Part of a small language model's weights: tied embeddings.
Each number is 200 + 40 x the weight over its row's rms, rounded and kept within 0 to 999. Layers, rows and columns count from 0. The size before them is the row's rms in percent of the matrix's.

# layer 6 MLP up, 896x224, rms 0.108, rows 582-610, columns 112-223
089,230,198,194,183,241,233,241,171,255,267,133,139,193,215,146,256,174,186,233,262,128,265,219,248,201,161,192,260,246,200,191,215,226,223,205,205,191,168,204,210,253,234,215,214,163,182,171,192,249,198,248,183,230,219,144,202,230,218,179,195,162,239,264,201,214,102,193,169,176,223,247,165,293,179,128,247,166,299,168,254,171,192,140,227,158,230,220,112,219,151,150,253,186,175,223,148,285,129,213,169,214,163,202,136,221,277,193,233,249,249,163,204
099,222,182,246,135,233,193,193,173,252,218,276,157,172,204,187,254,202,194,180,225,169,180,161,149,173,229,140,218,252,257,196,183,200,162,205,201,196,162,163,222,183,199,120,247,175,157,179,197,208,175,244,264,243,197,202,144,204,256,139,219,229,178,256,196,220,154,158,232,239,171,239,162,223,259,212,107,289,185,192,223,213,182,278,205,180,256,111,230,192,162,150,227,239,227,217,167,220,225,261,174,250,203,221,186,181,215,132,206,239,275,212,246
113,221,163,149,238,256,245,251,239,164,257,249,142,184,188,214,238,219,211,223,210,222,164,200,138,264,229,114,138,206,117,167,201,150,135,177,237,158,199,190,200,199,176,146,225,235,228,189,226,161,189,184,266,155,189,164,204,202,224,246,215,212,191,133,195,116,174,171,179,248,221,250,156,121,261,206,241,216,183,190,147,155,155,182,217,247,237,115,186,147,227,228,206,215,244,232,207,228,188,179,193,192,215,247,175,275,187,179,112,173,168,198,208
111,192,126,173,199,239,234,169,254,279,185,168,182,187,234,139,282,239,126,220,189,234,149,99,187,151,259,194,218,178,196,183,188,156,179,210,193,191,124,142,222,146,181,163,192,178,212,197,176,250,223,208,158,127,193,216,210,217,214,249,267,167,223,221,259,148,253,192,103,248,186,230,209,200,219,106,177,157,160,198,205,230,194,246,188,177,285,146,194,192,190,185,147,137,231,194,179,215,191,208,161,172,191,246,260,205,186,209,172,257,155,264,249
102,213,251,231,202,222,295,153,144,198,249,175,190,141,185,91,219,132,219,158,133,251,183,177,195,217,260,147,204,193,108,251,78,176,168,262,135,252,254,268,252,228,191,113,207,202,177,234,192,187,216,118,223,140,206,190,204,196,223,234,197,245,146,179,153,202,163,156,182,251,189,160,225,199,274,163,217,194,210,249,258,178,223,216,285,247,220,237,255,133,214,252,176,169,240,195,218,236,240,176,212,222,178,214,199,231,190,213,149,166,149,200,246
100,251,186,257,219,184,160,205,215,232,155,177,200,150,140,191,222,260,186,186,310,227,234,176,190,80,144,276,228,221,278,213,216,206,183,174,233,262,233,186,200,168,289,205,203,236,170,203,211,198,150,276,123,194,161,155,228,228,177,241,204,181,153,190,180,216,208,206,154,213,190,210,197,136,191,150,155,231,222,273,199,219,164,153,225,202,174,188,225,256,153,189,219,168,242,184,240,191,228,206,249,197,145,109,235,264,265,168,160,207,185,187,182
086,243,181,201,227,236,267,237,199,151,230,95,150,248,210,248,209,126,238,268,116,239,245,177,114,207,249,236,204,169,152,153,156,137,183,106,169,263,183,208,255,218,200,222,159,236,191,252,213,198,205,258,185,222,215,226,290,155,204,187,175,201,237,209,209,199,219,211,225,161,191,234,140,236,229,196,261,236,167,212,167,178,228,260,189,234,208,226,181,190,219,164,132,190,228,146,185,172,194,269,168,206,137,228,52,229,181,223,268,182,233,182,175
101,213,244,206,227,102,291,149,191,146,229,228,138,206,219,227,199,268,250,194,197,167,158,186,229,199,228,259,161,229,155,221,130,266,193,175,232,96,234,223,273,255,201,273,231,153,177,201,193,195,193,166,167,165,128,161,157,215,203,223,204,212,217,261,114,132,245,200,177,191,211,185,223,232,202,210,232,220,142,208,226,185,159,181,199,151,192,163,196,110,177,236,161,191,195,180,130,163,195,217,214,244,190,274,210,222,183,140,182,190,165,220,222
098,213,248,124,152,158,186,158,166,205,242,163,205,226,187,127,196,223,151,154,166,261,161,216,234,230,160,199,149,176,221,169,180,241,200,183,159,205,272,195,170,159,212,184,209,158,183,226,160,222,142,224,177,242,145,203,236,143,214,257,241,279,183,194,223,124,194,206,173,192,159,195,236,248,179,176,186,204,188,195,200,172,255,266,151,232,215,141,202,189,163,217,256,145,228,211,222,188,208,215,193,186,187,255,156,245,183,153,187,208,189,217,243
090,236,143,211,207,182,169,132,187,212,265,98,282,238,222,236,283,225,280,121,171,87,148,248,216,201,245,136,264,227,199,152,212,217,152,213,205,248,207,163,186,191,233,165,166,239,138,273,177,145,255,188,185,180,213,217,182,260,183,153,282,240,170,182,136,173,224,187,259,272,229,215,203,189,177,236,200,188,234,196,203,196,149,235,150,215,236,150,208,234,151,208,236,187,170,208,212,179,248,238,299,199,213,127,200,174,232,231,185,222,198,166,152
090,161,162,129,217,140,240,161,314,175,187,202,166,149,197,207,130,234,157,205,156,258,142,233,205,117,209,231,173,140,208,156,177,233,234,201,195,241,180,179,173,242,173,225,168,181,184,288,203,242,112,191,225,223,199,234,190,192,268,188,154,233,237,190,196,214,180,203,195,219,161,184,241,112,203,178,167,178,136,212,220,223,94,270,204,314,173,183,242,265,169,197,141,137,254,231,196,226,267,196,188,185,198,199,208,224,182,208,226,181,176,166,219
098,239,244,253,122,207,174,252,132,174,164,206,163,231,179,168,187,166,213,178,136,187,173,162,185,218,242,235,218,199,185,168,169,240,212,139,160,196,203,278,190,177,162,181,231,255,196,178,213,211,163,187,173,192,175,197,166,151,171,214,179,246,216,192,266,176,238,231,200,215,125,198,161,211,168,254,174,160,205,208,223,178,177,208,169,244,122,232,156,165,157,216,155,202,270,190,186,169,175,186,163,216,220,212,191,178,237,221,204,170,197,165,100
093,246,150,192,206,204,210,243,187,199,162,300,206,155,158,252,131,225,245,178,163,229,241,231,270,210,254,177,172,192,231,187,241,183,258,230,268,208,146,213,195,185,239,183,186,148,170,209,217,201,194,204,144,203,263,214,207,208,240,155,154,223,231,194,205,181,243,267,154,192,173,294,128,213,255,170,178,248,240,166,155,151,164,172,185,240,171,206,172,171,170,267,186,198,187,262,130,252,126,138,186,181,251,183,235,284,208,204,133,219,241,259,215
102,253,180,198,137,278,205,170,236,205,230,141,196,222,184,233,178,165,247,208,174,165,166,243,224,236,178,207,181,213,211,199,199,171,260,152,182,98,153,240,221,114,204,248,298,160,157,222,236,143,129,200,174,255,217,174,209,149,185,181,218,221,145,181,196,219,249,157,172,146,253,175,163,196,214,173,209,223,117,229,200,175,164,196,143,207,208,161,262,162,196,187,202,199,165,179,124,176,170,165,221,312,211,198,244,219,170,128,229,247,213,100,262
094,211,222,172,181,219,199,197,271,257,168,171,157,142,222,257,175,230,260,202,256,242,269,177,209,148,270,202,188,196,172,207,225,170,200,166,227,252,208,150,219,267,186,181,252,172,231,210,205,150,187,282,219,226,191,220,252,214,209,177,139,193,185,239,279,216,234,275,175,237,214,214,160,207,224,247,190,191,254,218,226,189,183,144,215,213,214,258,159,222,221,228,203,248,184,170,211,210,239,199,173,153,160,141,174,271,74,219,146,266,139,162,230
107,125,246,232,207,114,197,206,146,138,245,163,205,245,131,271,247,160,225,273,240,217,264,157,66,243,288,238,261,203,219,167,265,234,218,150,183,181,176,143,220,253,179,188,248,204,226,231,248,250,195,195,146,209,235,223,235,201,195,257,247,157,203,179,151,263,215,172,172,153,217,196,159,158,201,229,151,254,186,224,209,232,236,230,212,188,194,231,176,204,225,225,252,161,163,132,237,184,195,140,184,273,206,172,165,265,209,169,154,167,167,188,200
091,237,154,229,140,164,339,217,144,281,156,275,169,164,181,203,228,249,216,164,257,199,196,170,187,219,163,224,227,203,234,199,243,205,199,119,175,180,161,279,250,212,178,247,179,191,158,178,212,241,197,279,215,205,180,169,240,230,250,206,158,218,196,198,176,163,150,163,175,237,185,125,226,186,168,178,249,215,236,275,176,271,188,172,240,201,228,229,158,185,176,241,209,177,239,152,173,145,141,174,134,226,225,140,187,234,159,209,127,77,232,270,240
102,166,222,260,99,212,215,128,187,235,210,260,187,197,133,162,177,185,204,193,200,189,125,145,263,151,234,270,173,160,235,209,152,175,198,227,249,194,243,222,156,169,237,176,103,194,145,188,218,231,255,210,163,155,213,201,196,186,186,172,223,241,230,171,220,176,174,221,166,215,202,223,174,217,192,200,175,233,160,93,172,213,173,167,195,167,156,157,283,159,97,189,225,174,244,219,245,214,212,174,201,158,150,182,234,195,265,265,235,169,207,193,166
094,172,203,203,259,239,245,157,213,204,245,157,202,169,148,231,213,129,213,184,197,172,258,162,199,186,163,195,284,257,180,165,196,224,206,216,253,207,166,208,303,190,261,201,180,204,286,218,156,185,276,171,181,184,189,189,214,109,260,167,266,228,179,204,168,161,184,232,200,232,234,208,237,185,257,194,140,254,230,194,277,198,141,222,177,279,178,238,233,216,144,134,126,174,248,129,168,238,169,212,197,216,211,194,217,238,129,200,184,202,176,162,173
093,224,230,291,210,305,270,254,190,217,203,233,255,215,173,189,196,188,155,150,250,251,215,165,243,252,194,181,177,229,179,223,195,163,204,134,192,222,175,224,244,161,169,175,145,199,178,152,139,239,214,258,201,208,185,193,283,251,172,164,268,152,194,225,215,205,186,193,210,175,216,157,277,216,194,218,214,187,147,136,179,143,193,189,170,190,159,242,153,160,273,206,150,287,149,129,231,238,230,150,178,144,103,201,244,162,161,204,200,180,258,161,219
099,229,166,228,102,146,228,277,236,191,232,163,181,158,121,171,228,215,217,222,134,186,208,162,223,232,169,249,235,148,220,156,203,169,214,238,156,147,221,258,156,201,208,198,160,191,237,172,266,175,231,192,181,181,173,111,212,231,190,196,229,213,145,177,206,186,186,234,217,197,219,125,264,222,156,193,212,197,219,247,196,285,270,178,199,187,167,246,220,269,125,194,191,174,270,218,167,195,158,252,193,124,228,205,185,310,216,194,258,205,176,254,158
103,156,215,164,206,218,173,123,177,203,168,208,216,115,193,131,154,208,226,154,209,173,201,163,192,199,132,174,129,241,200,212,237,287,151,180,194,264,194,149,175,234,176,196,228,190,188,142,235,204,175,159,178,216,136,169,157,179,254,194,193,217,212,246,169,158,165,176,255,209,190,153,267,182,104,288,205,164,264,255,200,200,188,114,210,210,256,276,165,224,183,166,173,205,185,143,241,301,226,153,148,187,170,158,196,170,287,201,226,284,140,183,194
099,154,245,152,217,210,261,172,312,161,170,176,271,165,153,213,215,250,234,220,250,259,184,230,193,200,237,156,252,169,171,207,220,287,151,183,198,197,229,174,226,213,228,189,261,112,214,86,240,171,136,136,182,229,226,207,180,183,79,223,209,180,198,164,258,198,160,248,223,189,202,264,234,134,182,187,238,163,190,206,253,237,209,192,239,245,234,189,192,218,212,212,263,191,232,184,222,170,222,223,266,244,207,173,216,183,180,165,121,176,207,244,223
101,143,175,162,124,251,213,142,197,184,193,247,165,229,200,168,152,170,167,187,118,217,195,151,224,237,271,149,260,236,263,162,185,187,225,175,204,123,147,268,185,257,237,208,236,243,183,220,207,222,141,215,159,182,218,213,242,115,257,177,230,218,218,194,157,256,178,217,203,182,267,241,252,230,257,187,166,221,155,179,283,189,252,192,162,193,195,211,223,171,257,188,162,74,242,219,252,147,197,181,234,285,240,209,175,229,216,184,152,219,272,164,246
105,207,228,271,213,137,189,205,235,245,235,165,149,160,124,180,184,216,276,254,193,188,267,216,179,253,239,112,206,245,152,159,173,196,248,269,203,232,196,216,131,234,206,174,167,200,147,193,277,211,140,232,157,226,225,112,225,194,160,184,190,209,168,138,307,184,169,258,187,194,134,227,130,240,260,213,232,180,202,77,196,216,200,255,169,229,225,217,189,256,191,187,185,190,190,231,204,172,253,239,214,230,181,236,211,254,174,154,183,205,197,130,141
093,181,178,171,208,176,203,250,229,179,206,132,157,197,208,195,137,127,213,134,208,235,202,158,207,184,195,180,239,168,188,308,116,199,245,278,156,247,185,229,215,137,237,168,161,188,176,217,197,227,231,280,144,254,197,281,209,225,209,181,168,249,243,163,226,130,164,202,231,159,96,244,173,227,152,246,188,249,191,245,184,186,202,255,177,202,190,205,186,189,195,126,167,210,190,177,195,207,224,94,226,253,210,122,215,119,236,187,209,268,192,177,189
107,203,209,143,261,151,201,134,198,193,251,193,200,178,350,175,229,235,115,210,168,261,173,214,200,279,214,119,215,166,195,194,180,229,221,277,252,214,191,214,163,210,236,142,177,143,212,236,234,185,181,170,200,218,180,206,181,215,145,193,218,153,124,200,173,193,256,147,193,178,201,258,220,238,226,233,214,121,156,172,174,236,209,210,312,162,188,117,232,205,212,200,218,146,237,216,229,195,157,209,188,254,266,218,144,208,298,175,205,149,248,231,227
104,168,224,206,216,212,211,186,215,214,185,190,141,258,127,206,202,233,200,235,210,153,183,266,212,250,272,233,228,233,200,148,211,262,99,258,257,237,154,215,251,211,186,275,187,148,182,202,195,173,207,152,171,138,133,155,150,262,217,219,171,143,196,161,219,206,146,179,267,171,262,203,110,198,140,282,152,190,239,238,88,170,230,177,191,245,247,240,182,195,166,228,163,206,205,174,204,222,219,209,208,186,219,220,170,242,143,203,157,153,207,232,191
108,187,200,241,237,196,180,143,194,283,131,253,201,242,139,144,184,177,253,172,149,202,194,176,145,205,159,103,167,238,231,211,175,190,239,227,222,199,221,194,259,211,226,217,221,155,204,165,184,175,217,141,237,214,225,152,224,196,216,239,221,261,152,225,198,187,261,218,181,174,198,178,211,211,145,164,245,184,202,205,134,255,203,229,235,275,215,230,140,193,187,243,178,161,302,236,154,237,215,158,158,264,151,201,188,309,187,163,249,215,187,196,92